Weights of a small transformer language model: untied embeddings.
Each number is 128 + 32 x the weight over the matrix's rms, rounded and kept within 0 to 255. Layers, rows and columns count from 0. Numbers have three digits each.

# up: layer 4 MLP up, 320x128, rms 0.324, rows 243-249, columns 0-127
# down: layer 4 MLP down (transposed), 320x128, rms 0.31, rows 243-249, columns 0-127
# gate: layer 4 MLP gate, 320x128, rms 0.312, rows 244-250, columns 0-127
up243:119124130121106055119155072135163129152152089105190103114123097168175136162139112166145145115164147181113084137178136133125162159108159110127126115109204138157129124148163204192113138126206149145148161157095122113101129099130151130135167173081118190085086130089125129113210119113113146153195092165115166153147127128149179145099156126121138144113108138141182075102142119052113096173175
down243:129118127130077165140131177139076098137117140134201161137148046137157029134121112100202100143178109125153138161129137085126106120126115141161115092097165138183126126121148137162143134172146158104151090149092124198091070123130134089138156143093147166035078138131123147144142152147104191114113185130133152141166130096153142176124086108154139133112148070130154149218115107173127081175180
gate244:125060136116151065121078153093096154122142105122151097174111128170136146096154175083088117144157155099113143105137089109127143165160059150119172175135115175167110146132141085141173111096067102136168210105207142073118003149143169074146134155183127154164132079109148113126176163148133140121143140114154131115109126127134143168132147145099135153139171173105128105120085119172155112160129
up244:139110167100147154083117145150131129116139187133112161082164079102168142156101130118113117171142133152158088123074122109130150122105147138079130102100068141113079134106200169121151146115117124118133124167134123124118160131103131148126161097072131161135097070079118080079095118144076185147137091178179086160164150150120101138075116094158101152098163074178172181070090159138161099103125
down244:204113157107145147162158076119123141145102119092140161102111108154071128164087097112142126139181170163136078124152149129120148099150098126169126085135152125138086130162133140059107185133099214125096111073130097113118120147154132082156097174084160143123151159093139123171191155108097141116149176123056164140088138134148096139151130170167120170076241097131151070140124118110153145129125
gate245:049127161120162158091105050120160103165132117118137095110108129092137150165119070118152142096144092180177088125115105112175091121040102142089133129139093117114129147114054207163099122104086141188096126118145080065093092143127166103130119192146144141117060144111116223157118051166121128104126117115181140162110143077098132120082148153130170133128114120183071120182143160163127183172122
up245:094137136141096188113169137124175136078139163097176065164107198129100150128149099180164125140087136151174157145085131085182172137098139127092107115188145191082179157119173125107109063114117075101219179085091128078110102128099145184137132165154160128175060128107093135102169177098186127132187113126130153128113142115157121136097158129089135128124136179088097097065093148154167166135115
down245:161122192167119136145091139149170110080146066198140186118091099065096100103108122092101148143047115183096157135161162095119104103101113181109060115069126062113138110126214116149144102157109128171094092148095117174097098099128122112099108141076134151134113117122107118153125173075097177115132147159128137119178188068132122102160099103227086123127110114103189171114136124085211111125144
gate246:076126167138069128152127109105119105116150134168114117115061082104186120138171157116194149142201132120110131111123160103133118133087106121092128072077134212094143104093141146132115127154125130067140106144069152101141156146118183123161174100155143170092080113151193106190140157113152125105107097146157147101150126111077107166096091127118142119137126168162155086150123165087128189185158
up246:073129124084157176077111144101073140143153127134115150134142117166082174154113133133140146164107138124107111101177157164099109111109144144101125180135162097161072148120099106175148168094162133138151138107144118150106142105095147116107130140161119127108118137159143139104158145078129080102153154073134157072167127172101105098194180146149158118059167132130145128091065121119086102172084
down246:087127089089147156100166116161116129160132147118114158080143144198121111073120086148134137116173109102156106093160092085106141124114078110152126178108194140117108127065174175093115111084097170108137124147049157105130130089146159094087091125155174066078141118137186139086142130152114121118084105110051139073115175129178128144111117160108150194121088122084082133064137138130093108162183
gate247:077172093090113128067153117094119129190182113063088148133153109126166110115139086123190154148077126132058098045170172137096143095122124147114131160095178120182127125117101120174154136115156114121088150139158111066052182085075171137128102188168164157031122086159172134133112139088069108120108150117119161113199100160113125073137144136151145054138092140091120135130127103173100085138106
up247:189105169128091100162064134093161136112102095184156071118102127095210071156178171105142098129118092206110083149113120106123135132150133103119151162145072152151175086109164116121101189173120203113193160149109176095090185141116096177130084138088159128137179186141054144107125109167094103092165128144105069174176066118042139154145113151089108131142150190098126147169079170158113118196110
down247:173133162125109139131127123149153150131106120162171121109169116120151132074094089125179064087190166079102150140013131160090121058141113165126059153131098072134135109162189147136087165124101166175106115117188100119162033145156127165126199077138088109157128099123156138147120146138128194132194145142130131095165120143169108182124144110127097145192154181131099138156161098161075134115125
gate248:123109166147194194144122145112197096091150136104085209119148148111126176095127143092133151129145111145114102081110125157158139146163099133143176115192113112120123155126087124145147105109115070149142097113114088108112064161139161116096145104141164156100112172129119202139119178085135113068088110101176036075166112174120085111142124154113071115100131149098129123114200095155156135136120
up248:139096139070173141102158110092116166199137139112165143107141134160153124121103151110122171172140124156111039093094129117146116062163124100105162083218118100134127117207088135066162137121114080158105087138093068141071144092139153149111113100161087199088132198114114107111090141101133174194135089156188082143168157170080121125161161167127127094124094149104086119111176118082166152101144
down248:129155179127097102138070130116144152194180084088146091139156107086106124082095128131136174188126128119132086192082160127113122146119128140101122169044053097101135129214087177145082123124076103092116111120128141144078093120068161166145135113140155126155118144131158117136095129091160150114121077128173157081072119131129065093100075114176118123146140084162108199106094142164086166076132
gate249:156122129150074139110098074168129079106102157161143129094100132026115142118100138095125148096174143107103052097171074183121093120117170115126116113132104094106175109094083138099126141108180117171121170136155138099114163189164156146131078123141108138120078135164130137156136146108118072181085105131123072050139081091131202168061097120151102133103137107172109074172087102108130083154136
up249:122166168168091161128060076136067090083140127149122141066082148116118094089131184139123103087101077160116072126119085120103144137155124135087136169082189159123141076124124103104139156158116133190101138120114158147068121104078156093090203105122093178116121135209117116168119188160116095057127086157050165127129156148139120180149144077154203170125175134137134085169148113168126161140132
down249:136141126119141084139144168160068139122115183163150141194152139186077181124097137128112149109147144140170123116104143116133136092061145119100166127148130129118166098147123085094118079159158129194178153072083104054174159097162124135105162098167123146128089094074142144179147144071060144154136087147045186135111127155137134130166070163142124099081110160120137192164100143179145205158176
gate250:127100106067175083140179127170097109142138137159123104077080136074135133086138115114109105114143079169102187114063171157125099071159129084124117093117183143107167119114114128127127115158102121129142165099164109143085107118124128131056165118121047181175091194115073118140152128114138186119158115102174154135072088065075142137112136170066178123088061143126090147135103128117152108152083